{"d_model": 160, "n_kv_head": 2, "d_mlp": 512, "activation": "tanh_gelu", "norm": "layernorm", "bias": "all", "tie_embeddings": true, "init_std_qkv": 0.0395, "weight_decay": 0.0, "schedule": "wsd", "decay_shape": "cos", "final_lr_fraction": 0.05, "seq_len": 384, "doc_mask": true, "train_tokens": 123100000}
Each number is 128 + 24 x the weight over its row's rms, rounded and kept within 0 to 255. Layers, rows and columns count from 0. Numbers have three digits each. The size before them is the row's rms in percent of the matrix's.

# layer 2 MLP up, 512x160, rms 0.218, rows 235-321, columns 80-159
091:147056138098099105121145128124095091111096176142151129131133166113140143110138165147127175107151129106127129108159136137130102159149111109143130062164117117126169107128181115122128085126143121187113133127126137121135132129155146116146135092
090:102123148096122143127138163143105126135148133154116163097123128129112106148152123158130146089097156168063172135144095126106090136082146163133102106124089078092134157114141129128159096164138064138135109142101143146102116143146098093104151094
083:143129129138115173142159118123156151107116166132152081145112147103119136112111122108127113085160180130151142120158107113099109114110112121093140080133124161126151099111138097148141129118126093105128132102115139104117169121103125105114158139
105:129090130108173165096127142100139143121124119145092166113145137111088105117154166128113118084082137118129109097103125133147095082136119110094107128117104148099128162123115154155125134084163161134128167136131179150131131118142131098127169095
105:122163130127161106112071118099143149129159092138155143084090108083150103170172091139127153144154132099132127097114116150149130122117165105129161118059111110148153076119134084130131135070153134138154138156132157132112107120100151153133157139
118:122093134108158137131174153169141089108180088114157134136100126104181088145143117129151146122168131146131142094118107132121132105113115089146107157122159145104195123096175163142196110089129111130088145099149127157156115132091134114127099105
092:063148098123168148112139106109116154142140106155130114170108119121145140174130119113123153125118129157135119141109124174155129135075115126116138113125136096124147151163130083087147126088140147088147118147133116102141100152107128166100195147
105:098147141164148147134136127122121152154140164142108138167104128132132134116170151113139146124133156110127121135163130128117096116102140081114121145154163140105113162132129122167101106124118107155136095135136129101111066084097147084157185133
090:092057193140138180103101125115137132150126159129135131138148119121085150126131142135139164127145099124111140063169106129127131091133135163137127103129140135113116140079124107117142090138128116113111167127154159149102181108141109117099101098
075:120149136158082151125138106142143135157148119119177131134127104079162160090132097127136170116126108133113076067147137093144130144168117152128128135122132098107162130137157126144078120145121085119149169117133123126138139112110139145133158144
110:159086127074134139098117122106110131097095154107081119115120118136113162113128114136172142080115120135120157153107130128142146065099137132142143132150102124106151127199087117126140107191119124160116116133085129144101144164129157084118144108
109:131152149069129138149142101161098153153085169170106144144094152169131109085129098094116134158136157115108132138127153124120110107143105138124164148123147126103112150115137117137134071137118104157112123130133121102148136136167100103082152091
107:169110118113092097169133112138134119128144141144117159174121124136137075127130119130126171092127095152119188203152157136117148131147138131110092141099121121112142135126106121113167130138142141160093111129122094140149123113095166135164099110
110:153137117091152132113141099105100161154063128143131117110115147140165119126119151096151134119100164124122109101117148144134121091149105134179156077135099088099109148141149115123117111143128154126146101151107162131157133129162122125108164104
086:105167132101128152141129192090131159098111123150105185153122096139127144136142141118129127145105145154123078126150140144104118082158167103128130129148091143141130148113163138168117155094100175162127129122093149078139124116119116126165127140
103:130077133110113141125104144116152135107100080115113131103137169149129119140153116171175128123141136180119109131118110126078119131088152128141108151101077111123130163064092178117144139135130107137124093129087166118105107169113123097134161102
087:170109131133119145111163116085126138117081105158147161155128168107137131144134153151190128102129099136151117110143127088142118112115115096098122146103103138131129103069112118108156154160119159129110093109136155120146067156132162109083123137
085:129161170089135101120105106142132181058115142166120122153120131158129105162118151104122135129140115152154128147117103097129108137111108151149082142129142161140098174195136106172151160099129088133120154150108111126186153138145066121109116110
101:124112145118159120158117126152142120091149089094149175137108099137147167141140136106125108112155102094158158118149129097170125147069115123083091101118150104158114123130133149136101108111108178139120124110149157118105129117119145155082116138
100:176116160149118092106108080116099160152147145161126133111147137136126096139099170133139098127111159133143071127078098094094123070135116095129116127125064107111124137081155091136149135125151103150146116109145136102115130106138151126125112106
105:134081123156107149100127136130140088126106105088113113148111110130168129060145120162138146121118137136103125076164146130107095116188122108171153096097162099116118127096155116091135122152135120106107153122114100129105142106126131120117138122
138:183138139125143135118105147103130155150126120159151113168147120137121123154114116103104094133161120157107150112104157107132147133080146126083117094128116131122149150124126095141153140136115128079089105122152098105154161115138090115106142153
092:126120144133145132127150110126081122118104135144196121126138158085110137111195136121126162114118093114119171119149134134111127102139113091142119129116104119118129115117173144116143053114129140097167184142142144125121161104136102140117159141
109:203132143123134104118117148110096129127072130116130131147161170127172100115117117127146144125133151109093130114126147129134140109120116153165164115141107128139118140140130125106124107136128148159130119168118103131159127104170108069140116147
097:113141119132166099119147118123122126136110148135109117160155124055153156088116132121081136124113143136135125112131140100106120141108114117165132063138113150149128109104101135165111142084136142122104152124145140088123075149127134196149160124
093:128154138131155149151122139095149099147130133166106157114150152109112142127141166094121122149119154167107120129106133156114134117135138139127170143140159131098143117144183109154131098150083109125126108165168155104109109091119094138106131111
118:137097128111140110180110134159136154139145142129149163100157129177116158126133125170113132135145127161140173124083140121095125090083133158100104134120120119135107142095126130076120120142200150166089142109122134120114098116128195127112117096
093:127087141155082133171120107100132163112171127141105127155153126146120116131109128130122146155135137141132160128108106147097134157088093155119114123101116118102133156129083137081094118101114103094126171095154132151092117103113132100095084131
094:181121096147152114122124169109109108161102143161148113096153136136121106132141161115124128128139152185100150158153125113149136141099134081158141158135083117135115171138153133118123130130080143148171116114143136103102102104116100108135140141
094:136132153171100143128083121113101124138155110137098156132113116158139138087143144127156157154135121124114139143149129126147142097128132166144144130100130118115120125095132135100124144065157075127170131092145120134121139080158163134124141162
103:114146159164125111121121144152112130148121132113117117156143127129139164109100159127130146092088176134126125109086086151088131109100139117115158096179110138121156152156090136145153138119135090117141126114150124124117133093136097140167142142
103:145147115137150175111165129103113109136111163148136105122148146105118148158158136088138134109158157112107163107155097115162139125122117149133138083131161116102108153145087095089125134145150103160102112153148113124104091131120140127060125121
108:163125116074118122097128201130156147117108116113132167140146133089149095125139117128175109175155128140114055110072160113167133117093148120139146104138127127116129145096105126139181175086097145167115093094118122143141155154108141111135158094
105:097144086151070174103169108142124177134103133137134118162158115124118160139145136108140153106106154131120120145140168133119100125145149152121148116137159109124143132115114126126127151082094137141172050142162160107138090100170110120129156128
091:153108151185154072114129122138107121074166129114106134112127123119135139109148129150151154145110185127120160151101147140134133101089121080151105134126090141147096144174082156151121142150137138160128147123092147113142122103136159135109157133
104:163120110132122130140133096142117112100132153105130119152166120074154151150134138113101136145110146160123130137099143110141107123086159125125140128089149119098110161120161099141124125069138141164171165127124082124136089106116139105133144130
098:075103132092138145137065135144127150091108134176111108143138113123068169140140181161136162127136136100121174124135116120124097136102133153126136113108116170118147099150104154156140135152125088109144126149116148165128086094130155158161132149
098:152164138076129159128121103107095144102139169110088157131116106143137149173095148097129167144140130088100118155064141102130110090111095107145142126094146129070133118158139093121113152153116136104131141147151120115108148110115112097177103118
101:122086127136094123133113147179151133119066138117110145102095162108126153158127139139107117129115135139132145084122133122135116067146137092155156100119139078118134138102143129129139103148095187115173142154118115119111129115111145158160143159
125:151129173138140171117101140131117124125149122133086166171100144140125151123121090143096182143159133121095158133131126157132109113141094147136131100136104147103169124112079129131107074157127133122133097140124117138112152144145149138140166125
096:121085155087129102106176111121111148127149118139089079128147130137112111109116129154128178133129117172130135125126123125099143083101140116126110100082092139083111130123131134141126116144162117142175092094102126135132156136110089154139119146
080:168123154120161144125095154125110165138155130134093109139086151167129113107170147168091132146136136146088111143162164122105133145062134139136122134126116119154128145149154114151092107122138088191134104146121179140161143145155162102132119100
128:112113118109150112121126124111107135115126134102120125133117106106114192131153109135131099116133132129141117114105169191116099120110114121147131160138129132138146140095120131124103149133097113146138103155140143090154134124130142130105157097
090:128100167118117085165140100117155142107137173135112139148122118122137131135204115186088164089131095133139151153112125117133108093130136149112107148099118139122146131135133129145113106120146116142136162116079111118092115104095170108133117149
084:114099121116089106134089096128092147180136126175105122132126132129108118084105118106149152101055103098122154148093163169109136146111128133099124133103072094131173101109094090121129161178107147134095080114162148121141109129129132128112128116
106:162120107117116163134081144158090106148127155149118155163128128091153147165147149135136178156163161136159119128106109180100123114166128126132109149093102173076100159106160125154120173142128178131099139121133141086117102111113127114127106118
100:136071129125114112090132133129088159109108134161172139147106102096152150121128141184166144134138122130098180167100127088114112145127136122130114104135089153057130157120112112102116114086096125156140122155130178132127146093124142086076155098
102:109126126142075114130118148138140152116107126121099176152121111105101161138136128151107149158096152170139144132150166154162111103151139166127113136087162139136164147108155122179156105149122089146130151128187107094144155122110104163155130122
108:133117112116131108101155122131135156142144159122153123143111142127108132156084144110149142109144143153149158133121090122151136125095144140168126159101133121131171147133135143135160090092128097180163103130082149144176152144093159119132139121
093:158107136123196100094110121098137114096094102086149127121117180115127159119135122135124162145065103144128116125113089132134120094108127121090093137082161120170177090145131106122157117104139145126079187116130149114129118119119070151124110121
118:180115147132100120113125136118141142118103123125095124138123145135138080192150127156123173082198126117108141122106131091096164143138126107145162181089114131103125130168134119109129113129116118140138135148103151113128162120101122048106118118
088:144151136180109099118137140139140147135152119148183121181112132116129103148151125119128122117115119149123122099130123088194051103138111150135125119128158096087136136105152090172134125113140133130135153111110125082126117132123131137106119128
096:131089136144148094126134144091167101132082170121129174102121142132066169120134135133124158113165150142145167097123095120130125140118128146102149096119115125115146138079096141110130116156123093137103111087124148144122124143123119161106132106
086:145098115124136112119098119124121119060119133122097111156084130146118170103155100092136111140086145092134136147114151085162107102100131171121139127120109161129142162136135127155147059138094100124129153118135102110124149098122075105159128137
079:140123137145138142133102131134106150110105150151091094138111163100101132142134137161155154108103102100143119146130133128128088136119082126169109166147175139098136119144142089155157096072154132159100086126153111140159127096122169093095162069
095:104149122133111114173169120143108153127107113113149077145131136120139190137142136134139148077103147150113132124163152132126162089149156090091131069089168142114101107103111155146137152167108135131096054107135106112093128116153148126127150124
102:145105170154133132135157128152129140148156097117089144100127084109112149126129098167121127124116093118139146121096137156100111117137128116122148133115165088157145120084173141095103119142083180129148109122147150108127159087151114094097101144
118:156106158135164126138096112145121141163117091146198154136121130154135108196150138112142110158093135128096172127087174139127148107112111139178133097077123111121163107149138102107131088103168173126094145175144130115148122150141182085147102141
123:129166126148117147138142156161139117167089135149111145135109146139129104142072147126141123142099169124100090110104147134140111112105123105125113095103135124098132162117147130143095114142129135129118141173142162086106131078109111139154159122
088:117113161175160100127154132158107157159144136139119124134129158135137174117089123125118197105097113081121183132107124131066157108130101155107154107130138129110151142119132126108106137119101129178132110132116167141108096083125090143168149140
121:141136131104154161132169074110135142116143148160145149153134165095121136107094120120125111130130111134109130110086113147129121098115102133157092116140125140151162162168090116109142175065129100147150140136172164106074141109095124112099158118
085:084119120120208117144152133114141088177141130134096147126097124148128127122143133117118133109123134137151145069129151116122119093129095163127099153126139153104110125140133121134109141121099093153111126120147129094164151146123109115158148165
082:116159135122137093125134148141146147121149122180143135167158074177129102140145083120157161092133136120137164149141139131125115077133097150115150128088121107135109145099153096110125114142134161146115153119107140110107183124138144129128127126
090:128138178103109132116169174127144163117112144168114073101097124114150149116123147128139110116115132087104144114103159102142099101129114116062101146100186149145139138079166159146115172170141137132064158137123137144122143113142180149150106172
114:137144159104088137159123099123142114067138082121133121140111126144140116144148110119113140109133136118103151137120119130133138129108119127127109086128140106081120092137162123141173170092137078115170143159144087089114161112111182137141136129
092:153094156156119135167127162119072106086132064098123132149128104145177111124132116127126089094079118143144116113110143118096156140102118144087127113082164134115138101092178148169115106104155104150128136116120130141099101131107142172110113100
094:136116155106161109144152141154107088089115124087138139160130146120133086137162138160115127127113137139082154118140091113121124153153139137086105067133109123095155131071149151113145116187142170108133173116138131151093071140097141114098150156
088:137138156167145125185149130098136104168138151147128088169112129074122083141154132116123145116086112121092103112151106122163114144090147117153149146111122115133181174148130090141127137135163103138108175106163160133159105131114138149075105090
104:150120136152118158114157163108137127123092117153152118116145114093109136149179169101117154098126160153114088114122110183125117150115120114104165133129102108109134159114074146121115136112129128153119105142150152139140076110115188117119137125
085:113120128132180122115144140115163141146124129132177148162131156086106142127124179146095107138120144142098130168120160137145079139131140161105096097142099153137132148137098158127146127085119158121108136154160109116148087155102108135119154149
107:079156101126154128095125137133144106164143186163117135157139124085135160147106101103103108118127156131105114129120130133138134113102139118128128144135112111136165127126086171154157095126089088125116097121146169119108145130139122172133206179
076:148127110106111134187114138119155123129146141124113146144101140137106122113126126108048130142162099125139120155108174131102156129082113105141127154150135120110157132149134144188090117124107110184142117122132127074136117132152096135168136127
115:153102148136117145133102090154079119162065142139124140138125101146159156168088111107194114153165160131112130094126135113103120131164135118138152149126172109114114130097091081105120115134129133120102148145163149168119117143130149141093148105
107:128161097163137114131155123102141110131103135149128134153131122122107159135169114150092150134117137113141130114155134145158113120149121088106140113091093090142094109101115094152088092107128094127109127120137135083109147107163100174109112166
113:128113093155144079115135118110055139072172084180085090099115124154156141137173111172141139114101139104115136128155129084139164100118123117111116128111094127117139159152136134103146099125110153135124157177134120120133130108150160115123151155
108:152100187134122102146134105085148104151099115155114078103114154125109133110147137162119127105111146151112175139171102107120126144115142087166128162108108134118112128104129137095146114157157102147145144136137164136120152110113120093132127139
114:116126126123111140123110118105100102127108115158112155117143149111129178093130126135145124141128122146145082127136165118095094142182121148141139107135111111096139089099144150081128159166079109132165114162100118076138114108165090142139095129
103:134109145100124140127132143144123152162141146158120168139126129105135138111136119167163117100097149136176141121089121102144122104115136134100103144146101162127135172130116121172106138098139142142125118107115174134126132104130186168085120130
105:111096097119076134167117137152123120169110164108115081114084143122138127142158149172171146110107159126139102111143191145120120066110098091161124150115121129145114162105097148084135125115155127179111099117138173109117125070148164133121099100
112:110089121179134108132159106135128102169121136137155154115162165102106121109121161141113151100105135137158129070086116099107122111154121095145137147096086148152115162101093145134093140120066133148133122147181177100106084118123102114132151145
108:145110136114150101121100154161136134099147190157160100137120103131083134128154156184111094133114104136104107118175104129144124155147119125159121110100118173117103146148121117120151075149175163128164143146142120144131117082147166101101106156
118:110139132096114126111161112127129154158154165150101116153111143147134124086143127120138096121117134103111094163106139134141119135098160121102112109129109117123133116135092130127143135177110088138128048183126160113132105135133142139104202171
074:132119154146095100154140104148156134087134110153152131142109149125131133094144145123147106118121115159114153173086171146092152103089110115133143091125100103143160156143101136065108127117141122103117123123124153127091105129114158085138094109
101:164152083131130116122096130160167109137105169156113087190130096077112117110128136137110152104099096147138084115121117157133119078113131133145132072110097130118124125167112104160143117111118112126136132160161149133099083106086125173151137138
097:197105164127132106118097129113132114124150116151152085141140154147170125116141166188141123151147167142087137157127102139150102103075127126151089165129114142147131121135147125133161132145130124151129165156097164132135099127151115106108139068
122:092107162109145156083070173126108105126095168135135115120129125130137108143126141142166126117131143121149097083122121162148072128131135113151154107078129147103113087096123131160139115082082141151101136057111172128111147107122123116121100102
093:117100178116118149186142115105133133109174136145197150140094159137155113149100100106134143108124116123094125114141158130102116185114124117142143108126127100130146135130119134127105131090151139100143124104137169145119072149081129168135144120
# layer 2 MLP down (transposed), 512x160, rms 0.192, rows 235-320, columns 80-159
086:146155118127099121164147173129122134103159146162142133097114120139128115157161123151174078141113164149169120173126132154112108123093168142132121123089175123084104142103091152164170102137120113112158106108139143116170137106123123105125132175
095:152144145107107123135099151116128130127198138132135134065141073105157146101111119140139111136166114152164113142141168133122095097148106102142106085126108091121149125136113137133110132122126181127133107075143106110140122118108138125084100154
084:138149113143136188120147150133142130116130138111124142144144143151157098130146125195143168104141159102148136127140151111110156158092138157105121113118105083138127136090109108145102147118144107112170150129126132135114131100153150147125123139
112:165119150098174158099149140105109151135146104123108154141130141133091098085147123117097124103095142131149130124142140119102080124127151100103157116152182175116068143159123128148144151132148108097175184156135168155125097126129146153116139151
114:083111117146122147106125119111114133152077124089156161120106153066153107147125111119146140138088091147144115111135109103150118165085159148109107139139120128092084092137131087089093139094117133106128144125115121101136125129097101109175104136
101:143123139138087130178143164149142131121157054136121128149082116129141125127165088165124088115137118109097155136110097132122135148094109123151105148149137122095163130165139132119184111088132132118091159123190145125119124117088148100166088088
083:122062161105122104128124139117110108102150131112111155108091155119152100105108131143122103152131173120126137158119151089115130144193150102145120144130092195114091115132112140097164157119093109102125135098109126148170147121158105150129122177
106:143125148111105110139147133126138165081172116145119117156128120142121135140156114103142142123111145107153156126078097138146153157121098120101185145105146128089107131133190125144134128164138159136101080138132150087122091087095140088127170152
093:200128114119138156141150069161090148135141151156099173142185127140145138127140134123121133146141132168099122110123182136129129084139157144087156107097131099174108115125104109129118134104163124128131119142148130122140127124089151130163092131
078:168125127109140075147123102115165155144146175132182100123113114131108112119104104142156113150156102108140146160134098151121131098116092161166119143136101166176102129171119134093171144132149155178148098178088150120097122108127165121136124120
110:133074105121148147109120139092124159138090134116091138113127134161120091102099115143135163100144150126114154116113104123142146097104113125137161126142106115130181135150126096129149140127129119159100159113085119100105150137145171130108154120
098:187150130144135154164131117117170159110113120135148145140109137110121123137096166160143118126118054143143128155145145178111134133130123099123136122121128105109079151082105148115126121156173154102129133159145137146132082139139086096111158153
111:160130110115127090111132131135138104126111117101126096169161174110158088119148119096103142129111134117106149131160104133110092153128142137125135196121155158168096123134134115100144160136132135105102110110138119110136130110127150162178118120
100:159153154071140129140161084124143141139154148118139107093168095077126172140192142095110134152145134104140115102131101126131110116127100159122140113140119124123077125145134123153078155072147168123149099118088119135105153149115140138093151139
089:117157147144112153128147129123165115127123137140147139096112105121122125115100136101189152108128106152082130121145145118111164130163140155144161106139119096087080135130108132126150135140119144148134131132135098136132128090130135111115138103
110:143100120161163085139084101151096124154129150133094136115099172129138107114136155123100150131105143107119146115165122093131161103116092110130095138146086158120158179153134156125089130165122143172085119119076118140078110161097134119113142097
091:162100110135090122151115126119118130121113143097117111160140208160131130117152128097178128112121157138098105110140105140147119120097120168117132148147156181157142108155101115093143138113115147143114107157115121150092128143142102156129106164
089:137112172149151134135156137127122133104117098150140026117200137132119126123167085100108138094111104136092125147173090113108153124122103170112143126116147122127117116116131128131120141135114119129114136105153126147123103120158099120173114113
100:178121171123134126102111115104111109165155173126132112142181145141115167106156131161154119168121113097165144141168147133135153115149163123088159096181150122142134140116153149164112133112150177139136155102144146121141159121134124146133116149
101:159134114136121165107129131104100130122159086117099133134166141113114132165127162117091137122167167118123162141105106183121157137159095099128101123128140125192110128100104130101080092111112105121193127082143109106111114134136127144120093108
075:123135119150148106159116112131114144106174130188112124122140158154122123179140123126121134124152129157126121155094118154146127125106143154089121152164120161176131165176135114169165136102125164125130137123142147129119136134105162133132141127
132:140150131132161132150137125108093170145116167139134099149165110114115121138078142109110123115166161137139135149157172098144166119075169119113108086128115126122136120115176124157126166136138159075103152134117129140165130106107072132155129120
099:162171118094093102129145117090194097116134132123127125102111100085170128134124120146123132139157120131139144134163098116120131108108142118125141126112144143117099109134089139127140095136143161174148163146103162152132148124124128110120166121
114:137140138128139134168110122090103134112140110113141197142111177142115114137133163124088148121140166100120134127107155158166105112156142124124159140129155111100128131141120082116132090079159141127099162139186103125128162111093095146105126159
102:100122121147159144130104138112152162116135141115116179144120132149118147095147132105105108099160133127116144110114132147148172159170142140115138113109127105133137130126164088076123096104170133145152136148083109144120105117136150116141130131
095:108097113102140112108072145134150142119128146146165099126093112152112131119123105139083128111142106129140145097145146118110104150108132122150165124109132127161093137144119140141125146102131131128126107096147178142141168151083113130109155101
111:095188110119097192104077151147109144179078130130120112117127105138116156126130156147079113102109123142114086119098177141151144133170114143111166186151113147149137109092197098108152126155126121159144155117148130111143166126126150129140166101
097:163204138132119133157112141171121138103063183161129098136131112141148121124104126085100095094119107122116125136101161144152078141121108190120140119150127139158111140109145085159143102097099130186141176121138137124120093089150139153135146143
080:180103142137135134109127162139099113149114112158101153087163128159112141104154122135123099141151144144133122157095088100118128126094149118131130141124106169154137166096180133109132126170096150140141139168139116128092114065137149162121186163
099:112118148129123122122150129112135109143132100141127131136160137123107129134158115126146138152126125133092110138137123095149158120208138139152134132162129155119126107097137158132095108103140073134153127145134143106117093093147157122128157124
096:081107143136143149168104180134100135062142165142108116130100173119103148124138147136103126082131133135141122177124109137132140124117132079112113135176107126147113140104157122142109088101120109142136062136136132144052108181109085126132120151
107:158118142160155093124132140104123080156114104107119092121125104153094126135110167108136139100137144121124137118136103143145089111124127145123130129141103132132108166145125101111153128142123114135138158171129150143125178116121143156087115110
103:072128174123093106130147115117151121138141147154153154148126136069145120133107141162169109128135102160109164144118112099106156127142138097145121121136117144109140130059097168128089108153080142116137109149154141126160156102125124135136158139
108:101118105134089161145111106127111166128100095078125114146142093126118113114142120143147158127108159101163137147109091117105157138100136132126117114145156118106173105090144110173127152116119102138111138102092119127147110131149122139161109086
092:142127118121151125105146115123098115137142124154094173105171150123143153124088160078121131127109135135134103119114124136094104109132151135092120100170071104129108158139160131128129178134119131097173133135159099125119087133128125105155162115
100:092063152115117123116096146146095136139152095179127137121138083111122147143135096203122150114091159148133144138141141103105168167110191164081143113121080135106131114104144126168122114134125165115122095135099146125097144138103155134151143121
101:120184145109131107082108117117123106123124157139138119126129116175150106121167118120143114092122081143126105150139191147155111162099126114116120192096195099094145123151114080119138138123099151153152142141168125111118123154130149130125108133
104:143150134138116154177101150141126177168121129138164119186116076134118144111186083138090129103141145147121120134138124124137152111097149099127164137147111084130142104077147096137137149132161131166123135126137149141122090137143155134109160146
106:110153160139101176090137143146105137098114147127151130112161129112096097114143097111117129166137138115139185084120128145107157109129153137124154131114133106155137101092154108138148124150121167128151082148147171153138134205140181108135130195
129:116121170111138168129127114147129128116103146125127169133082119121113143146135116140074151119160165098118148124135114120101123131136093151176171117114117184097140134140127159162109111139115110103118109121094129136107113138144139137102107090
105:134136120113154136124164101139127124082151139108144098120148135090157090117110123121104113128139092156139112129109204153121168139147148133138170101151137127159067098144160114129098138120099105136130082116125075119116091078158094176107105120
090:136118135134137132113107113079140120135151144123099099090082098112128118100123147135112112119100150131124141153132175135094107098115099160121118122170125119130122097137110078174116132080148121162167104117120114115133167126099144081112117136
133:076121113091101138123149107142134117103109133100147092111110134115090132070161147130080081128157129152153139144115120147110115116136130147142114166139144110145168132110094115131125122146101095146090087160142157082122133092120138117098126113
099:087134120129097136120124150141132147158163151088098140115171118075194118148109098141159115082097111136133116141137106114115102104189156130094152160128129116126114125102121145172129124079066114115145147109145115134120081140131132132139128167
079:129131091143124169105136144129143123132145140132154124131122172147119161122154118092093118131147087109105139127131161101129120134149108135195150148114109151101140156137159096152114136133152131128170153147101127173155122131139149121053097160
109:158136131147137172124109138114116114138137125087132134113115158110150159152154129117156188114103162121143136109142145202110145115137135098147122177120138143088114125104147099130106124149155153133119117133104088127144121164121136133159097114
108:102128115157110146075140148124109112124134155064095139133125101127130111101101128120163136108102134103148190116126116134152125134137118180141149080163147132114134131122133112097156109132139128113150152166097154140124132124137115111111086176
094:112137124137101132171106115145154122100128106162140140141124137124060121107155137108146151156159185158116120150149140149129130118134156153108140110094134135152129096118086117110132168136161146153112138143132141044107128111123116189063124122
091:109149139123136112133177133124154126172130130150116092152119172083137119122068134115128174145089145139164162143175124109150113125106150098104137135155137119119132109157115145119116079147153152124114105157104142079153131158139178128138122104
098:125130154102110106111107108137113073119104102091147091114108180104147131138157111152118097157085113151156116147158117161123138084088088170125119129145143128120167097123136128125118117134130162150131165163131121118133118112114104117133148143
121:170134144153144128124122136124107138107090181167131131141101152149131119126090111116103149145153122142095140151141117106113142184137115117108132116124129130136136131157148094135133133150127099136129116129135113114120166121127111071154146146
081:105115149085135093153096118115147097128102078125103158087145114115130107117114122091164144126103125123124155131111137132053139148117122108136135130096117151156125148155113167068122098165126105132157125109130136170107098099129113104090122116
094:122146127100112104125108124116147131168142135137139114101118109155136135159150134189155143124122107123081105104145137131104105135112103064130143113142120116098100144165135092141180121112101148141072153133137112160145105111124138086110088114
082:121136170136119097134165144151163120164169154140118125098068107103136135164131096115145112156123163132105089112119147102132155144143131124106122136145127121099137102093115120131112158148137097159107132132100100093134110136127190165141141113
075:137135125136120119167105099168123139084132126140136129168162106107131150153127149112195148132121137111138134135096116102092080165190156127111098122139137101113152148129149122120163154092100083172099107061142138142151134125096134136101135122
098:133126147109086113133134164088093114118125119105148129140137096137147138123087093142164133102093127159077106109129115091106143108091105129133124128128102121128098171118134103138189130145146118120127093122146111115141157099146155091112121115
101:129111162157095134126154107157120126122146057158104127114152112141152109127104100149100172118093105124127113110100156087116110117128139161100116181182098099124113123125091128105124117157124127140133136159117099155124123130103115153138096129
117:126149121149050143123129132110110160123135133140122109161114134125171145099132080115136133117171105107150088157137099131160124115124130146118126122116130115112135102134120148160124124135130155168158178126118125134126064144081124103104198127
120:152090139108129125147138139145087121108145187150089127096139159151129135120132127129103124143094164110136096137082118102115099100099087125185123136103134127112133127120135105143104121095093149181118112129142126143057182128111125116163095157
076:109104152152161148150103137137069123164133089121143091114106170121144147130115140131102155129107104097137147146137085112128127096117093085126110097158107139122126158112139141138119154171124124115124108081147086122127131146116128116155156116
120:131122119109119149139126089134139116141180098113163117170094142122121157121103148145113152127160139139149158130121132139113172103158115121121100092123116098161179109136096094123114168080140168165098116110147160156090116150131139091156107061
081:088156136171112121114151121150129130115139122149151087141099146134136119137130100120141110120125145172192141122163135144105129156087110168170096147113151150125126132118120113122111133156116127063110131102110113135144160091102131089105119127
089:107130127127170186131133119166070139157144133122130150145143096120096123151144098112165144085122148112132114112148101164117140123126174158146127161107145124107141105126140099091156122128119142168107127152149121111095184132118127132086124140
100:123131151127098122116080098128123152106107163138114118121138145128159165143101126102174098130118108125135153180152093102099116130151099075108127145140179164138128132105104144110137170125147105092134139108148149166140149124144157180110102147
112:130145138125149152103156099167109136108114089120136142087114101110142169132132149098130162121131130124133142142126121118134146149107101105112111104137157148099087132114176112102171187110123089109142122151161098095123165152127136121120144147
084:144102104132142100098102121116128109091130143191171162148104144105150115123128125135130076111084064108167131127094164117167122123124134100134127145153118145137132103163103096114165108125156163108168111147131147108120115123141089108119133146
092:138164144157077110121163157147131088108134114148121117164097175134126126118149073156131073169116175133088125126126107100146145134116122122123111089158102082089140130110135159128141126135107137114110148105134108135121119126114140140156134110
096:108178141135086125139164132135179128159121122125147100150118129098095075123113155147163103121097102122141104096144173112117127134129092145138152120144135082164095169114116090137142152153163108133163164139113139158121141111134150134146091129
107:122165130140124168142152135110156121132092101128127103136093158133131135115179141101119132132132116139140139149113158132142096109131119123124143126191124084079135163125099105141145124130130137134138099166130139170147135103116177109169139138
084:136129113103176148097151121167119066186112172138133140131114167106125149144134176127064083120129099183112136088132132122127134154106124146083124123126121135086117139146116150081118083099104148101139115132141155156121122105115120186122129105
115:128126112095150112103066110152128100155159163147164135141155123111154155126104100120090135103121075088107135181126127109150110093126118139114150171083107132109101107135117145103099107146123136099155140158102129171183122157138107129141115166
076:158145113163152113189102133138136119144120120150135111166094111120114135152150134145127168103138198128092133142091152146146107086102090117123125111138129133141193156133145122136107115148106126160119148175107122110118144132140108146144125134
116:168134077147176157112150124107165133178087141164135125109132127112170108089157138138126122134149100135153134083129114097148083090137097160121121164134155142134123127118089117153136128133168136130100106129133100130129129123145119142132112144
100:085102142157103110094148142123138133109121123135107129154161175128123140167124114161117122132177137109125090137118140099154092185138143096118129110095138127109105119121116117117096119073143087067156122131116149148128156145122148100143106141
109:156144119103113114127136088124125114155124148100091097122122118124158170135114128143135140122190127112133118084193106115156145146124123104110149120151136119109125116137145135121170081092115092107115100172129133146155148142134095105117144150
107:153148127092119106110144123106165161149145145143142153108171165121129141126138088130118095134134078121134147131153120135141114113167114089146167117108131104119127127108107069151087124138168130100087117144166145149122112154134143148150135160
105:150105126099104102118128134173104151149135140153124145144140141102133128134074170108130125101125116089093124093140102130151132106153119105142150133101127099129140122096143081127156078149137141105108140110136135153153171116118126131176119140
105:173117090125136121099164146109106180170148161096120120163130143099165166113158104125119109154091153101101102096103093106145126157143068148136124101147160126120103145126130116143104119148121121100145117103118133138106131104118095127111109118
106:125071084140123127139071141136149132159107174125127145155125149141143129105113150113101155129109125115123152103172115161108106121170075133109120125161105143135106131097129182111149111126132141179146074121117153071182104107159125137147138108
099:164140118118138143156110083083098091158110126137139145126110118142095139129163160099137108160153143153155125128129121094106095133084167127108126086151148151106118115137122136128139146139136136143156086187124141117132184142114150135150096069
107:140118087114138137177140092149142138104105158133091079157157125142137142100140104129106091111137129190162099127130123146109125167141155133157142130124119092121124097114122104119110117116104127142111138087127101154124137148133164144174114117
113:122123120103148141108116144147123108176156105095172119139141170100196129104122100060130075147114117085123090136135136143113135134124134137120085117113167137141071064180121123158120147136096147139143117163112119129159096153162138133080122163
079:129126125156133147163102128109153117095111137137119163114174167119142128132155079097110159131119126141155123107142185128118138077147112141170134085133118139098189122145140165160151111121107129142111161130103171101107099109110115127161129158
109:122060097141222096172106120172165121154125121145143119101124134122114127122171090109119105107104124149126117126117087116150138127134157118100085141096128144159108124131185156090142161177132144100116115126085137128134157145095125125088123126
101:126100114130124068125095127119120116160168143174136091142151127141145102112149140146131089129136127141120175100114110097094080114139147128137079073125114134133126101105126132129132137148115158171114089122093121100082147125151136114114126051
116:148098140123129105107103122106116096114121106140135130103123104114135141129139154105130091111148151063154135128110108172152103130175157130159174106093080148130098100119101191142115128103106135120129117088111103113117139153121111098142135186